config = dict(
    norm_eps=1e-06,
    init='normal',
    init_std_down=0.0252,
    final_lr_fraction=0.05,
)
Each number is 500 + 40 x the weight over its row's rms, rounded and kept within 0 to 999. Layers, rows and columns count from 0. Numbers have three digits each. The size before them is the row's rms in percent of the matrix's.

# o: layer 4 attention output (transposed), 192x128, rms 0.115, rows 39-63, columns 0-127
# v: layer 4 attention value, 192x128, rms 0.0643, rows 40-63, columns 0-127
# q: layer 4 attention query, 192x128, rms 0.07, rows 64-91, columns 0-127
# k: layer 4 attention key, 192x128, rms 0.0691, rows 64-91, columns 0-127
o39 098:544498483445497571512518414478548514538508438528473443464549456464482462502493524490477445451466518518446520484503477450460477494485492499518513448539550523484507511497537536599486474498518531496528562579575426500550420478489509548534464441513564494531518514435521571450500503519556511469454559575517469584517423563498535517478569488535543472551496503609474446474508532530487473530507
v40 090:474526447427502472486435488490556422500548566495527469509489504496510510551496502542429513535442482481441530440547518526521465472497487499492530497439465473506488532507578450475488412578533464433464514518488469528449482512487426522463543384550545498518477430432504557527417495531573540530551535530530513465548495490513448475499628473468486507505482526467527495487521542525503516479441
o40 090:525508535527483526475503474473472536511460492524438453502503472502484534529524458510545572526536532546510548521484497592488509509509538532500469452465498508444472520560424527455518621445466470589548507502523520562461518543507532478449391468557469528531582526580493460409529575475499481470423506444509503518440462511449493507535500534567469499518540513543468501503528421495540521548517
v41 104:499474496520533510524491504452461498444474458493531535478537533503435477512476499482483640443511552459452534507549527527542492531514490529556473625527506515446514442557486433466537471477410478478527482459427481536478518467514483488475555490454528513481487432544483452514565502492525477430552477428508503594511538501515452527473478469516497472421593485506596485530506495558504481521501
o41 097:463499530440523451469540497535568517541505550478479465484480507490514493462517547535504420553513473523504468539512463398497471526511440450538556420530449449516507551489519595520460580563604538558500483490522563457523515515472503556517496517514511436454500580526417533475488488468476477560463558558546549438523504507473505460573512485433486543511475510475425503492502483508551526517466
v42 106:524497495480461477545481451559466514484473520529430512520453506528463466414550436567520558526451447401598526496429552492458558487458502514554531488510546482470478508557499554436508486492498500416486482506475523559566540526496522470603490550609441460514453454489532521490543445554442475477485511490555497463518519471509435473496520477529447517497478510526485508494490467467574471533526
o42 113:564484583461533499430551477431505523518549527539491501464476536488476551535498558449463482501526488523465524557460456523540463525529507480427442531540456457460515504446483495547518453478536560478485491498558504430487448541486474492452455460457540504519571540489413581493491495499504516507467517538439461572482433601509525604512590546542555471540488453546477481515507496495478543510481
v43 087:486490499511481512517563456503542496543476560541512427458520553505450520508482514536473461479518522581486474512546542490535480565437529476478472406476515386511484606512483500518536514519542517522598532408545476463468531448539451562463502480462547473432503467480469543610477499508453535567540520477492504489506484533554464508565472523459473511522412501520481530479511503490437482506442
o43 087:497533490508468465464474557474543472476463480438515513500513457422528445574508505553529536488469551458466486528541451553553582416517504489430544453465493546544485424524507501532502515503434481444422513563496500566549467556472528474405497534481470559573547511553466458399574481464490514452510461522476456530484506490420511490539526493518455550528571524498469486476482491519502461512500
v44 099:550477478506441539541521458473448528522604449513569456511477508482515491488513491530488551467469451464531434493577535468491579475506507544423489498504459525451587514478446476504402470500493504500445410496531490478471477545508441503530478533499531515451512466550449439505470451514493432474455464566512514530529556454456467476508504448558412543444547436530431522479502531501542512480541
o44 100:521464538487543436443501544521521565486450562505463507469550502487483511506517525456458492436574508493488562503440492502558447539459524468614435551506478550481456507475547531534476537445518532437525465500477541431441470467511532461467553541520457518500440533463575564478496532518499438551551513490440534480490449526495510552538453464437555476499519562545432497543487495442509430453528
v45 099:482477555473550519475511400503488478432560530483486498532488484500452482550518500589528517440500495495521442494384520526484483546501539536548471443540507534414511459441493505490546488450469496521518494572530521567437517510524526511537487557507378573524477484498518416493506527443493521486480416546482488548455488531483536477513522522484551507504529445560542504440494434436537463510551
o45 096:542508537519412501557539552529456530465463491470522542517497532541545495406523498451539459495541483470497482516536463444458529498545450488554493544525475499552495546539523503555513476557494571572479507425489507459554447500493508558535568421515471493511446485478455566592505476498508446483555558489411513511493509476464558597488439487578454454494472517494502561570511526553510489494491
v46 103:487508554545534561574516473527515539487448593505404513540517550496498505437498477475491492553521504475474565501464505487481449551476543523498492583504461481479496489462510511488569486479520503503584501496468503462547503509446449531613458504462477462504498482443461489453579414515424529545445555447492516447518515520491430491522542496537400491509452537466519570523475457411500503513516
o46 099:494476503477455505417451480447527495489606463490574507463446468485495526512476542518505518467400517489514430555508483549513546474533450467382458476501502465548521475512480542521511480567501599387444493499569418513561509476540566507436511530528518483509477526482449525526489510526535468502470431532557444585464498507510538502534517542492563521467514470539479480491513542513520524522504
v47 095:523433525529460507522468492483512484475480499512457441519469446490403474443490452530492541487405476509498512500488504391445600456468570458483526541586547537563511470548452482497449492491515464470481455434539506490543514487543482483510469494573544539477456518531469556437503475506489428443523474541504460428482502500436461511495533447526499521513542550577517485450491485575572481459482
o47 096:526520516426547484447536528466508506507447521560450488508505609564530572515475532497473511481574458488489514485442471516580480561480548492476435605454456485457501589448541500535503537473493512443496527541466561417440517551524479475493500526464458515488535500505508512530499499545479534535463504461462564505511457593530498560563563472477538502526488432500519516575522511463447517498444
v48 113:524555466482457449466517472440501406491464525501478444528565490495502525460546523521534477478511533505528516497457508495500516451476511514476443436503429542519433490477556519484453469538522468483419586474532504516468471504553518550459492481555533570481530569531492545446437510498512497449474516499471467539439497501493534508521430564524522466551470521538581521554504394616491558510422
o48 119:512526499508508513565508465534500518524484501506514421502416563500496445622453517477542493543542516469449483480472448551543474516539501488521591594478564488514564548553467426494546527494481455565520490458455476472524477529467465476498473431456495496493495443518454523559543553517523560546515484480504585479534560526563451486482588434519467513507465439455489513466483526475504515469566
v49 107:503504533525474533562490495536509541421503521470463442422511478557526457469514466513436525511534459512482542521520499528586519548545498452551410630530502485491527483543456454479538452457472506486558439479439485508491518467494495429500490476498517439497532537443528524481520557473436463496501525524444467433521458542567607484511506585541451427485484504518467506465478447439515505472520
o49 106:508480489432497498435527450515517510557522513536540556508441503460506533469461495544453507521469482472549465538496565475445480490447462563495566387486448476507500488486529492546529528575508489436481543506490476489533482501521535573504599525548446500499430477535437443474538454570483499428517454453552464529524528531435422500553453446475562542568493515502505484513495467566479463560476
v50 089:484413496428465527483519458467546497478505496540493560509564459503553502438496496481476408480569507469530529577525495517506537477494459503556532497508487512444463451493479515492458550480500491535432570470508509523493478404507442509482566522430450518515465551560470485484465491491554465560427549544468492449472553512477480503540423442488495570470592568475499608515480470509471532478476
o50 086:499527505522526527526408536558514481509521542470548493464509471512464492549485548449499497509522469513497460422507551472448431555476529471442523495502509540546551526490531470525446515516490451434521464472473421510520510575493549548556538493531588521482512426428543511455458514505468534503548527533573479542573486538578505390461515523511483427554425519469490421485495511461513484566494
v51 104:478526515508557478429500458491426538460484493503519517536504540493475531544509504514471499498491512511477522493548444537559462536547512538502541584485469464444525441412415499470648562468522531490635493548488515491540478550477541510518499550437429498488536498500483548437538509493490513487457545484462520537530466492480458471554459520504602498537460458508528456494493505437503497509425
o51 103:495487504511477550570492513508496471454509468545525477451477447495527510454493493522547497533442485525489487539475583489441584475502471508489476398508550499519490497527563557579519396598505547553434499493515515541528500424515467460469489530501544437472463527495478532576492492477545536533508422523511478488503564503547612497438475474499465486432527485483509596497477499533461493464566
v52 101:505487536531455550544500527475483514521441473523486532535338512488422520505463487530463532482479512518417477493427617487476501514538507526458463412482449494540477491545521490524478515507505471483554498442468471489533453474536537470505498510496522459498469587544496488580471402496535470508491498493533527474506453525599440468486479467521449469578458467500547477524503511467582454514523
o52 093:518558423447548466453496438464549465474484499419526402479566549497471546480549558525553483527509542476530509480537474518460458490519430478460544488507520539477493475501486498460529553450493501516370524514551489532455482516469527576483552470498455503476494467522479494512471546545503537518457467515418448502433508492467491577568552582449477516498544560471463503522550553543443529515478
v53 098:510522516484543546555509504509456526536558504480491490482476484528565519470531484495571444559458469537501422564542423495517503501535524525516492478511440516515512428492429512492498575507599460518552549560559479459478470478545485506472473508516531497518441545468456544551569518454466553603477583524484531520462503564489481605511444486478555551480455503494487575500535531466490524429479
o53 095:460497474508389503474472507510504447408453425507573554448514494473536539537462529514466541462489576522485490465504619547450489456461494500493503505482542486524453534474520469501504435501432521518472457499469495543528535515489475516564557474495444547480473517470593506493449498566579547440528443530544478497540546466571544417490466553477528533497530516502453473561553501474489467529484
v54 101:542495498491580526515492470477539467539541499533580471475501470456481525557492506547520512471497450606455378481429505500529520503479469430542541490480546527571463544479473494552423513484543555484476458560568522490481535486544478497449481507453617537473515485475485528579420531507467508501512471542472453492520501492550526496480499536490550473440501415454512466437503472533515535564474
o54 097:472488497540484447487522570506449548486436543455448527543492517549508448479478449542455564493497552432467482508546526463511462470551587559497464522453445512471532489502517505445504443466438387518469549471468495465522536505512522464448587506506421570507428510495500474471528495545533486462535475464460536442480511452426450542570439474530466539543521560509469555559498479511468495473524
v55 104:518539464494463463452479513503490470490561443505546500583550448499457485490499500454516481517497491534504516535541467483592533472515520533426518444498484486533614435540483475464511475482475472505581525519496492514439548517518507467549479540534499536472539518476451496576441555508569577499549464544566464509467482501421451461529473485562534472612527494540458498500483512465511576501397
o55 099:503475525499572496577538474490556519453452490531444493464478503500579519565516524557510519466552517506478534415458541558530522532461519488571489531499526520506375594479530466561524524515554492515477480544486548516507406495532507505421506446469444509555460482519580561474501458453482505510515508444433522494546511464513598495444505472476512520455467487470513564489522526520484461473571
v56 115:448501497463513468435493504485488502599518501516527504491465474524495502512504507429507508593545504551474526477468505580515461566496529509439550371496487530557543432519573544475564565511462493516518528481438532500529477485427541538498515545490528460526471514451498375508513450484546544505540463507451491540525487502539476454514446491476481483551420486465481488535473526436442482462421
o56 113:471495447515486558588467508489533469466521434473557493466510415464531516523471498505573489501467507455541491483562466430479497474582482527496511507507574534467429467539466469501511457468524442566454568495587483576509455470501516531535483453507511466497544459513565539470436527449492538495469543514528487519509551442436567493376513535522515470477498510486518469410524492555486526550542
v57 097:493520558510480526516541484512416499530545560485493501479537495467503564430576508515510560552420510543396489496510435483557522477564553504471510500491484470604598519539499549476536578450535480493544430477493473473554514491469602528517503543533496453521517507470507537502531403506506467511449499514521460568466466481463561482511514538565458513530439520530514556468513509481465473451480
o57 094:496475476493501446463531534501541452472485372570521495445464524499492499567429525505502475475593525474533516501446512512451484505491449509496478516522515535475435460486505526578553451487496563475384544541522615475484453478502454501491524508476493504460488541526567493496486530559541564503522486477499480469475553566572505569462511451428532502455526400539521459478498512477465520522530
v58 100:489565457467445508552481492502480502516463520478541511516463518470525480517447486492516468497604508497456492523539391471514498470577546454504423553538486474442540467548471450504505464519535525470410517511541500466404507567509505453514497436552487571471559532487457518514568530454482479473440519497530486528539534502456488550484461497582603524523502491531461513427470531481560519420459
o58 102:560490562474506470477590477525504475488530459549446459466529527463539516504498546493521577424511515483453569430480528514501534542392529531517563488461468470577478590464528533551538536508502538471572458551461542564534485501551478528479437526497488435481514500515552504488456479562543555516564450518535540472571480552567540473515510468431482487500516462546508538534500484507479470491568
v59 104:491537490487591511478544597474489506528479504503452560482437510461498521498484535422496536472468552524412407492525582524524452524483480604529504528449500504592530452577487490526466505507504505456452524543562512487450491465478511480479480607494455446476481498571555483586512480423506520455518523490455461518487486528458463514470557589484512534517519513489462490512527495508476474431511
o59 097:452475444512492480520482459536574493420514386495471477494554503498459496473516537520496513484550543546565556479503507441433542542560460429540565465583495490441463514478497537502489496471503473574471521478481516502505481473545498520524524435454516459495490500463606502470458460528565467489434520551544511472529591442491429473496445477531452531507512427533536531546513536481512512541421
v60 108:496440532521505468499474481499487550500457550465496532465561511480502434514536438479495396526477526496544482511450429520484503523535448411522514556504442460576503532518456470490539586474485416510522508427541508451547458481459529505539491539403440505507543594528513510496520437465476500524542556513470485478552523507398508492524462486496577521449483561554463526549541552474519499490533
o60 108:488548450466425520522508533495520519498501459521555460538511458493476530501500545474476456481470451516501493486565599456485542518468567539405441491527522524492541481462571513561536473481510527445510545637510434595490483447533505524553508480479543483503489436423508449501483496485500565478476496486582498497512520573578517462444484493429480470533484457493525472449457529491498427513463
v61 094:437511441494427402514489446464479440422501455482525464476486481530502478499509482502564566434473502429518550450500470508481504476479511454552505510532471526438555543572539469483532451544580495554522611511460527540462538539510469489445562474493455446466470494450492427540497533469460534466500452483556477451515516497600521423539487546543467507509506475562541483489486478539477487464505
o61 091:527508548447528553510572497581446562505440551522490440474453524511496481499484511501525440570559502549410476540516438459476522505493484477566534496458449448560453466561471496522488600479466506523482413474532511488534468507510469539482437483535472496567581471569426530524477485454482497496555498533533484571488461509468534539467507461455522521522490463414513534491486464574536527519458
v62 103:526447462547469514525495537553472522464478491524501444533425587525446478573478565500452515492454536405510591506532476471517462487492541511483516520495454525428451565515538515474567406559507543528442520529454491529482523438511525537448483442504492505506474530505555547481437565515507558560544494464509510519490472480581528502498474495533420480569502532522501402505502538535535549457529
o62 094:524524533455540518498512449519478474586558523485515500485494499440533519431533441489539465577525472551473469511509508534457527448472422500565517480457493461526519482529488495495472605489462485558562475505533511523412513559490457476524521506540441519520507459569391463531598483442480442492542468485542462494474539499494498534477515597498550525469549517474518614494515493543549472467524
v63 088:588499485502473491494490553523489489447582423498524475595563545399522571538431445444520432496508514495487445472503460503481525508469499474529514448502534487479557522520511474501530501509456479536504519432536496466532542501505532565529546537458587474526487409457474475528425463484568560495486458567448505463498516464446474440494551498476505496495480461472540505483525589473457553549458
o63 091:436519536524578502518479562484522551518459568535466504515502452571480433500520502497433496428547497478516492497519496459513520441520548504466464542448474535533441483466508558516483476482543493426515514555489500575492479504511511473365483484465441521507501495509607494469433483499461450512532518466506513491493510457529561518423409454518494521481500575520385511523470478491519472421539
q64 099:413504475512444530455451526539508476454499524489458466489480450544452519495486486493464491562543489507469521475426502538530557521542511455524543490555512470448529555527536513515469564549483525503487475579502476556448481463461460526551526513531516433516420515440503575571519476453529524556495580489428470460433451541514513497511538536471461517473517481556533451491531507571500425458624
k64 078:446521470495479478481508487475551469451506520562473511430499528456447475476476565525484512592574498477545547510512505522510451531417553553505568454441449414500466530452576517484500497465527541483468483489519577539518537470473519530437487561505412504478552521514514507454441540491498465477462498527406541500451480468489451555445537496438467513444510509483553473452527480484494520588418
q65 091:460515512511493570518479534433508457510529461477447503493556534481553496482534478488568415494511517489515424533520433443529439477484482426469400518513473506493473501497438523581449486504528561528472456437475526458522486452553543469561496536466539552517467588523507523524457533487523420437516482579510579477489496490524527471482478500459587504438514454470509534558506466545480588487512
k65 088:530446514491510507467465517517484509494451577521487566504553559516492494487527498470511531467552531604566501507542492487518515464522482474563552459500425476490440459534434548476450549475492517437556545518621539512443515468462445460497456464556560491556537478498509473549532457524448552534461532598482516553476561471527489498493464488564485579526502504513459560531507542531472482562540
q66 157:479555425501520552531464509436507489524518547520484467476509579533551520492535449493500498488498555460495465440494491503506452498454542486518452452469505449529514503508424508468481473437538458536470465465492560478530458495561542462503443493494516548455462545583536480492508558564490390436549444568482519488487551408494554486428473509456541453536520425475543508547504517482546588517445
k66 142:410527510496461516551450452454530500529554518509454471461440526494520516491557452495473451510524561531487515441479553484522400509459541509480464469521516471505470485509506503488516449457544417536514504402443561472491434514593503518446459492486516444537463490577564473503471527516495507474501438473527594476455555458532511551467487485450485430539449463442480527498527480508473578462432
q67 116:550520529456488478504559490509510468504527463478525531593524492431465485494482494531508470471521505474526521541555503448458529428450467491491537500470440500573442429493446481491550494471488465413488570506546470435585526474453574464483512521536480484501570574528473426466548490480524499477482512505612519554527525489465468460496472482504564564513517444513477542520449599444471497461435
k67 104:499491481492495502560471488501493444478527569530485504497495511469447466486540504504571458494529515515467520445525507456510493445480506505511479425483522439512481503473510448433441542435482513541476506564533567489451522549501371516457385471579531436515459484595491512506450539506503457531532474535498548538471550393440497472443523502529499500555519478423530457487489490566566545486484
q68 136:575434567508489477457528505530422480523505460417483495513517458453481437479439563545566521509550431447526512511517500570488526489538467491511551500527475555488470494453515489578483520538457545467461468522525442549499579565491433471482492477508487489472541479459449533433481534460471529535472548494490478525528437561466483432556489490559469556458466570549460449453451487513452459448535
k68 103:539518499588522486413498549558504472521492458490522459508525514487474496458493618514514517457524484504446482554503449519547503503577527511470564532496449509534533505527527495532472556550436549457476469560518424521519534477443508474479538487481480574460498514457440533521524421503502524535497601455495434536553426506456529494506475475473441520473469562543450448495532520455503407542560
q69 162:460537453565527497554462536481587529488463506562476455467491514576557559525572451482428506497484570532483503472461451497529445556446540500504442505473561460483548536506534532460524508459541478525512471452478552489462453463531535557516479552447541510514466532527544496593511509551530502487544491554458523461446556445547536533486513535425506470515534437466551534544581514477552535554512
k69 137:454552495441492540567455489405476513482530506530448519490497488473509489510563435479483469533503501530524533425483544477502435500519480519482433507500533452480465536440505505470542453461565446552508494470447581449496433531544513547485432480470506477560478464531545454505426571545464487495500396466495570510506524475507504505487499495478487431527504462456511582539468429549534594456448
q70 178:618470559539484475469530521596452457498498467446489557561498447456496514455450553498540522512514473479512494559522496489475565467530485451493555506529435545524458488498489506568468524550444537443432525532559459539536546511471499471501526504526496495496552537429421501463535504440494519514451524524543479528523437519458447438565496455545523569454511543552473506454444552507454433472508
k70 180:564487538544536484421568546562505496543494462435532508509512481525497507477436572582539526490524496480518472549498447538506520484504487462530556501477421522562496460510499478559492544532472525421516482531553430529514564458459505442502547533490517541469530538499453528518543455476527520501496574503497444502539432544461514462549477467543519584453501567549455434485501560438453403508528
q71 078:530506506546461490513506583568514449511552487466387490486541497506516457503446534465529536513502509456554470478549469533500575508509459483549483519495429553555421502459423493551432502528491530463445432478515449535482539505467510484488483533461495499494580555463391506444528540448520517539450545510505496539519500549479439412552496413518482558437516478495522476482473511497482477452556
k71 079:430538522541556455468456541469562477487470490516535474499485526499491503466552457499502538479571563536510482423550437520601513471455555513498551459491514509494560499540488478475486524463518542492535503474484523474431482506509546476500503505516504555536487563502570535598533511562474463509438466512462558469442546527486580459504455491399428476522541542488576532587576494501501508554490
q72 084:486521553435556445501452464453454504565550594470444460479493464612493499464525489545530478463454484404460473428382531538469460516572511482535538543525484555421522472495427531526520492448476475547532520544512506467519527513467551498483532477495473485506483482514528487403537502558441538532492442450455508503471500457505557481492480525510441525507490510528494440463508510571529492526480
k72 096:584540522509482516537531515468459485445458450521401421435479415510505489478469493474487510479509462521532425496496466421514524496487603503513502571581482514504499526537486519450535474525489465531409561493491483420490512515530485549483472506448444492521529466481486488462479457508449585526478559459432463444482431507446464535442485528466495464531529555511510457491481530507480579419497
q73 091:470485499563535491530463600537562481563518427460473503546474513477495535447462495429450493520507510447475459493518467484427507503531541446503515520540417504508469439466446495516468503527519566515462429542537539477555467497518513509498499512527535522492447517497444491465558490501551511461484490615489535568394546498462471448505471409518538527441546474493501564540572541554515516532542
k73 107:409523480466534582395510542530550504576565446541525468483489537506550588494498453462517511510503506522483530556471511530485457527512490434528423500490410523518480472563412540530505522479533532493463469511520501488472498461478530499499561502518542559503438600579511473554589473494518526469524543452477501488522549491585528525444502529447522520491520456524539482513503504479457447555466
q74 090:541467477422527579467512421420440514519509542492595553500500455510501493528539499450515475516549483548477575506573604496531468497527506562403528470529569554428531531453607454464519476517479508482494463476514455464485471537489480490456481467513519497496481441525540503450462512503489567489513479484513550445511511474495572513466559527545477495540457491470461500526484431546430522493467
k74 096:522491503488484500614463477475431533444465516548432538487509501494442519491489607465467455565495460593450432555448543457573531542491454500547448518506518512480456510553461426488481481549540486533496518537484421534532497524564458579513518426476461477525485504467447525472505554480538465534456496485471468480522463529458523507404538465568483469534487537472460495450532528527528491469505
q75 093:521508528436444493466547447458472515468486424500441506470467518460518436605512554546525587575527531476503546559558564484549518469433554521429510413514465425546471506479514486503498497503500472459534565553496503515479487494551481507557507530577538513525477439490513434528461473491521460471491489467478472570547484443550505444487516440500499512561446442471495543536500490449572504478476
k75 091:532444502495500508523511514551457532438463556510582551520607526537540468506514448567472485459475569464384521525515572515492497488492470502553583525514551458483482514486505495500502503526503474530597490539515492452546469483448466494461514495522519491513496449484479473424516576482504437536550444465617519510491533495487480509564488511526564540430528477417494528552461480448470454491514
q76 087:542506540562517470513427561504487395559545500484463483440484524489487495511453493533496514481534599435550426510466430599494495475501532482543497506549475494513491484492467543509548530430449554519396453543523535541467485513474489473562472502487482578469504489487520422429457482509495484464474502494492583525441500532527528449521452552514548553441509480447544461571538497474529502511532
k76 092:467573505512498537439473498526572486522524422459505474496499434480481586473521487541464486485544493439506506411452527453437482466443466535466491479551481546510550601553534501477483486471491443464502526506455484534546445568478555505457553502517459533416417504561524487497505528501456585445494543511499458467502514494500519523510574529471558451458458488471500433459493571469516438546524
q77 095:492513551422500518532573491475557545514451516518550519540493531562478554523590501478417484566522478509419489528498556488557489531497486488464544516525510443461526544510519534435439434513550516481466530524482477455452509482493513470505546489446605422534486478520466558512531518501499479544492508517534462526559486557541508418504499531462514467566476526442481574573521606532470529527467
k77 094:487464559521467457519497447458526458446451566534557502463474461494519475470423546470541479506483502460512471490548574439480547542475519462424488577474501458516479448532553465520495529540490508492530455501493441425580487445476522520447500467502478489553504496408445450550452493604514487495513553485506540471530462595534516571526504487487482505544495461521548531423463471505513534537412
q78 095:478473519549512463417506508491483468501538461493555519518476488435552512504493461550437513519551566466482509517555564523524499454472546513507504423572422548508460458529499615535506490507451456414492574450458536537479445551501506515496485507492493551512498514547506520459515514473545483512558491576481519446483518493443513556546477520504416501488622473576477473473460469520550451440492
k78 101:479530525472463498467496621511500479522491492457507475512475449577506530466591508475514465476522508534478505493465408450528450512521489521524510497479517491500545565491461452496519499472553515455482480503542543529594452459443535495505524490496449488504551494509503458570555492441560467454494520526544478468489542514540512413451473483480590422569545525465479602467564547437570440477480
q79 079:497473538528437552466497564534495501433466537487470475454438517500503530481467487511495567490492520402533500536452577588419519463466494466522483449486512429435425595551445532535508404501508478507448417478449515503455538534547487538451470480457524512458515518481525559523474500473487455533454487526492515455553423497540481484570575524498527457525476487526548469547491501513472512543454
k79 102:503521469530432458443489438577567418551462456550484480458481516567573498508506521515529509507539504480467553522420586520492520445463475527544482417461448530404524518464542494450499505548464517541506515554462514562530545526493504509481520524458510475396456511489482484487525459490573499482538514421509497504501524498588470466463576519479497432523517534458528525461490490464446490563546
q80 082:518542465571539430525500549477498418436477533517506524541467415497483497439420509430449440476515515502507503522577476469459480477442531447460506506547415437560493458537457506529511493458557527513491515475442441476537485515508484513528493520529501534444550566500494479494533459591578505457445508584451459509515573470469439528493504514573470505549530476557510491477475537428477498500483
k80 089:420490491474473562465489504519507522569585472467509535554472537569565553499521529462485560527483453505503514494537433546395501474522590451466518517522477525484549513491457467541466443467509591502483529484483523496456404423449518537544466575514509552489516541521501465460564494473555471407492489486489463482485529505470506454492555450479539492530470460527464538551599480488474477480505
q81 098:543525476397487512437493428447435531544517541502532532524467505463494452470533446533533553510466489476513532523505503598518493399531508532493548423454466482481504538534456476484572445463467465536531512495445516425497494538529467547505525473520425481516559427536567494474483508521464508515565524505508560427554491508478522499478517457484499462522481521484490421460470409496518485398451
k81 089:566498518494517470488460531479438508474442434453419546536506490481530509481486464469498465493481482506478508442524601453485513440499474525568519400525471545430438510519484502490512433508467525546498513513469493489529577514560393471504481457500488468437509457468505529403457551453511539502515500444485500593509522493511540572503443517532525498474499542468473594470409472490475514539553
q82 086:507563556533541510501497504566526460564521465457475462468483558524524491505486448523576525574531578437529423505443452551458504513469531488462538477482443487511496498518439534489527544511484503459519486534480534530505516515505519430532469539582512546538527513527540516482527491558477423525447524461536510556586454462537505422498481523439601595428531478512448514538463519498548472452525
k82 108:506537516437466463456576540506540499532476567446548496474580449459490509520513504536468513516544524498436494479535508446597508532483512527564634538507483472497515406479514562438428484517465464454609514447539485492505490546474517478463513557465513416521466527571487457498451539474486524440479507529490455502411511464510480519527468519494527536547520517490567450498464480458513490517520
q83 083:508493472615565442467501541579490581449526500444451502517473485505506534433532521510519477447559497386469457475466435475472472455586522523529454504506548550525529550504489552497474460493506501529495476490447536523467482501515498487488478529457485504407539516459518540461546414485481462510488495538515482467435548472454559574494533472546468501472523458571489478473514553546494524461597
k83 091:447531527567470487514476592489507442546488539474509473461479502506500448508491535487524499393554509507542449504463557524514497452503497548444497574437505514478559522510445436551482586453538469459476466513555503532520516480486555499496495473517537482529485562538548441478518448480506533442502548526421411505548510452560475542458572488479524505483598515504532515503604468547479541446510
q84 093:447593481508514466493474520548579583532549460425470441537442441456462516487552512607541497472525514467490409461497470515478478573483550554476502489524504518467503474430495563537454561511462549506450532481519536509502450468447541540524495489433487497469473523498467537517453425521481577462460521500449501458565457483480519465461531435521485533437488452479488440492485539483525485434523
k84 093:556479530490573415520511462513479494463531487470492474513479469515511528522479464507463445429531560512531482438463508427499472544492486545581435609478540490486549508547449492516563473468494496519506518520555560425491524534476506426456498520468489465527494551478518520428496475539395539543510463516461486538476529482545425504543516544511495516415509489466552538540499564468431513417438
q85 098:527525506487524489476491478515491520479481485554464513423520489454492396535473508542521486422547423532609458492475542549592485548485507578501495489524569499521512492421522453492474478465497448555485449508442498579541514569533469466549482495482489526544521457501496452439450477567416450512516518481513503484465426505487480425517523526475500489469470489531541431454480405442494479536478
k85 117:519528500494498512490506486466512514512510457510506459485522424505431511551522520491549505545421477550501521514528508504520550426496457529448541517509523510490526522419543451573483497517490459530557568478520510460493561560535434516472483521487510470438519421493472574448393486517361567591496456502523512514511474455463486536494512476520475464490395541513464503476560521522490584456496
q86 075:479503436552556446445460555495448469539487581438440530471462478493522489457484510483503537483557540453511528474473548512511510554519482613525483476481501489544476490514472479561554555464472513537496439539500490496489533554439495552525471424504419510474505486502484475455479447516463509516484500545470532508451495485455447535476420520585455456366477391540527478521507494532556510496501
k86 100:398528455586515526414478578513558519542533428471463474453487545527563536472517546501478504468499486504490582476425414512429522474520519425504494463459481531465441533494507508518552518459444517489445539581496525512537514514521526492463492516519501523488485518574492500425526558427539528465503427457512466495514481461524526518498553484471546501441439477471508421453559526514486496525565
q87 081:507535522591498482503495548482495531440478526471511405531512467419496500526606510502515544464504526528494500507512520533494484521434560535468484511554553543546478482515607509548540464531534460521449542432545512562474483558509478525426571549470494535517553515450542493429437463513447527471516525448442497447524461519523457519466472465540557455489465516514461437432542471455550509445522
k87 097:517514549423525407526523456523515515464506519492520523549465416536516530538445530489498434482501551533482495515488561514498585535522431615494511466495521504452505476489517470491520519428480535516483535480567499485526537544451519456553491509552445546474490480500523524505400475566534479516439435530490530559492544480520495495568473546507447488522495493426556589541535495417478507584531
q88 092:472473516499530513542524508557539472457508470478471494524455565535525544580489511428459481519526516443518489474466446481391536475544485447510555520552450454469512527467415557503484495542536528445458518573507562544472530391450488557441496522503571533463466521483464504530527484478493498543439475554496482503507498522505514514499510499468472525530519466458523624528535570516541469610502
k88 093:487569488437515527467529534556574525450476520474580473480530512512534525495467494593526511467523521465518478575469452473511467540472489545502452487464506469520451509564493501506487508506497450517476480489476549487526466410455601509589549514465506500497510527531477453564585511479494471419550528506506523453487484541459498520463490483378516517438619472456537513549539474508512437551494
q89 080:462483465414496559435534448481495531477576448538526528479538561615507502501517533452476510538507473468477500443550544529454582564486482509551429507473510536455472487503494428485504425467542559448472518504476549542542492476481454469482503453530494501496500490448486479511501453468488445492570503505542537447473502462479553460497493606500519510465474549400467563514524487590472467552508
k89 091:557544532466461545570571502516473482524493549514484443521522455381435453494504531498552483502474438522481463491444497487598501472487446462466514508525495487473477546506496495508547491553447472536472514459428463506517540543558474472489541463487560422502495472532532509509526521553505539548456513489606508547524431501500418462470560479492533485546497546564487499448462512574502531402459
q90 091:509582524518522453502472538483445447482471496443387497535528503512551465544544452515412521466516494468502439442487472565432523522513514455489512464535463598472501466416395587519462489497466481499451541507511525501516512531464565467478450536540471592521514513524461512498549523494537517442486435482506489553482571428420523525502472511466455538492498480551506517485430533505519517507513
k90 100:496561555481512506533577489533515434528498522496487455502506529523494507472439485462538523473507493521456452571526498553519553518509575487565560486501463496576527510510518498485484572489514416462519605463488541430508470486494493497580534538473479454546494567587550509495510481545471452432470559551475445459484472473445487451496403507494539521494597493506528515482470598457526496455483
q91 076:478513497479483448463448529484531488540479484553429523535447430596506531508448515507399562494469497442453496558473482601541517521535492511478528500491551491466495468493524526459453550473488539450563524540447489425471511543513476549407525470514482533518491470480489537551433503549500526559508487475517441567551507537565515487517479467556413493534460503509532468462561425545515485473574
k91 090:507475467477496534452524479484519519516536498489505537537476426500486445457527571477432449499439518547544515486489561549556430488510421498489489504481504537478504509521489551509453488500468511507549520485559531477521495559468512640463472491485416545548468450497482518436548475475477583510512457421515535526547474476512490512457533451445478514630580588471517459516501501451531492461468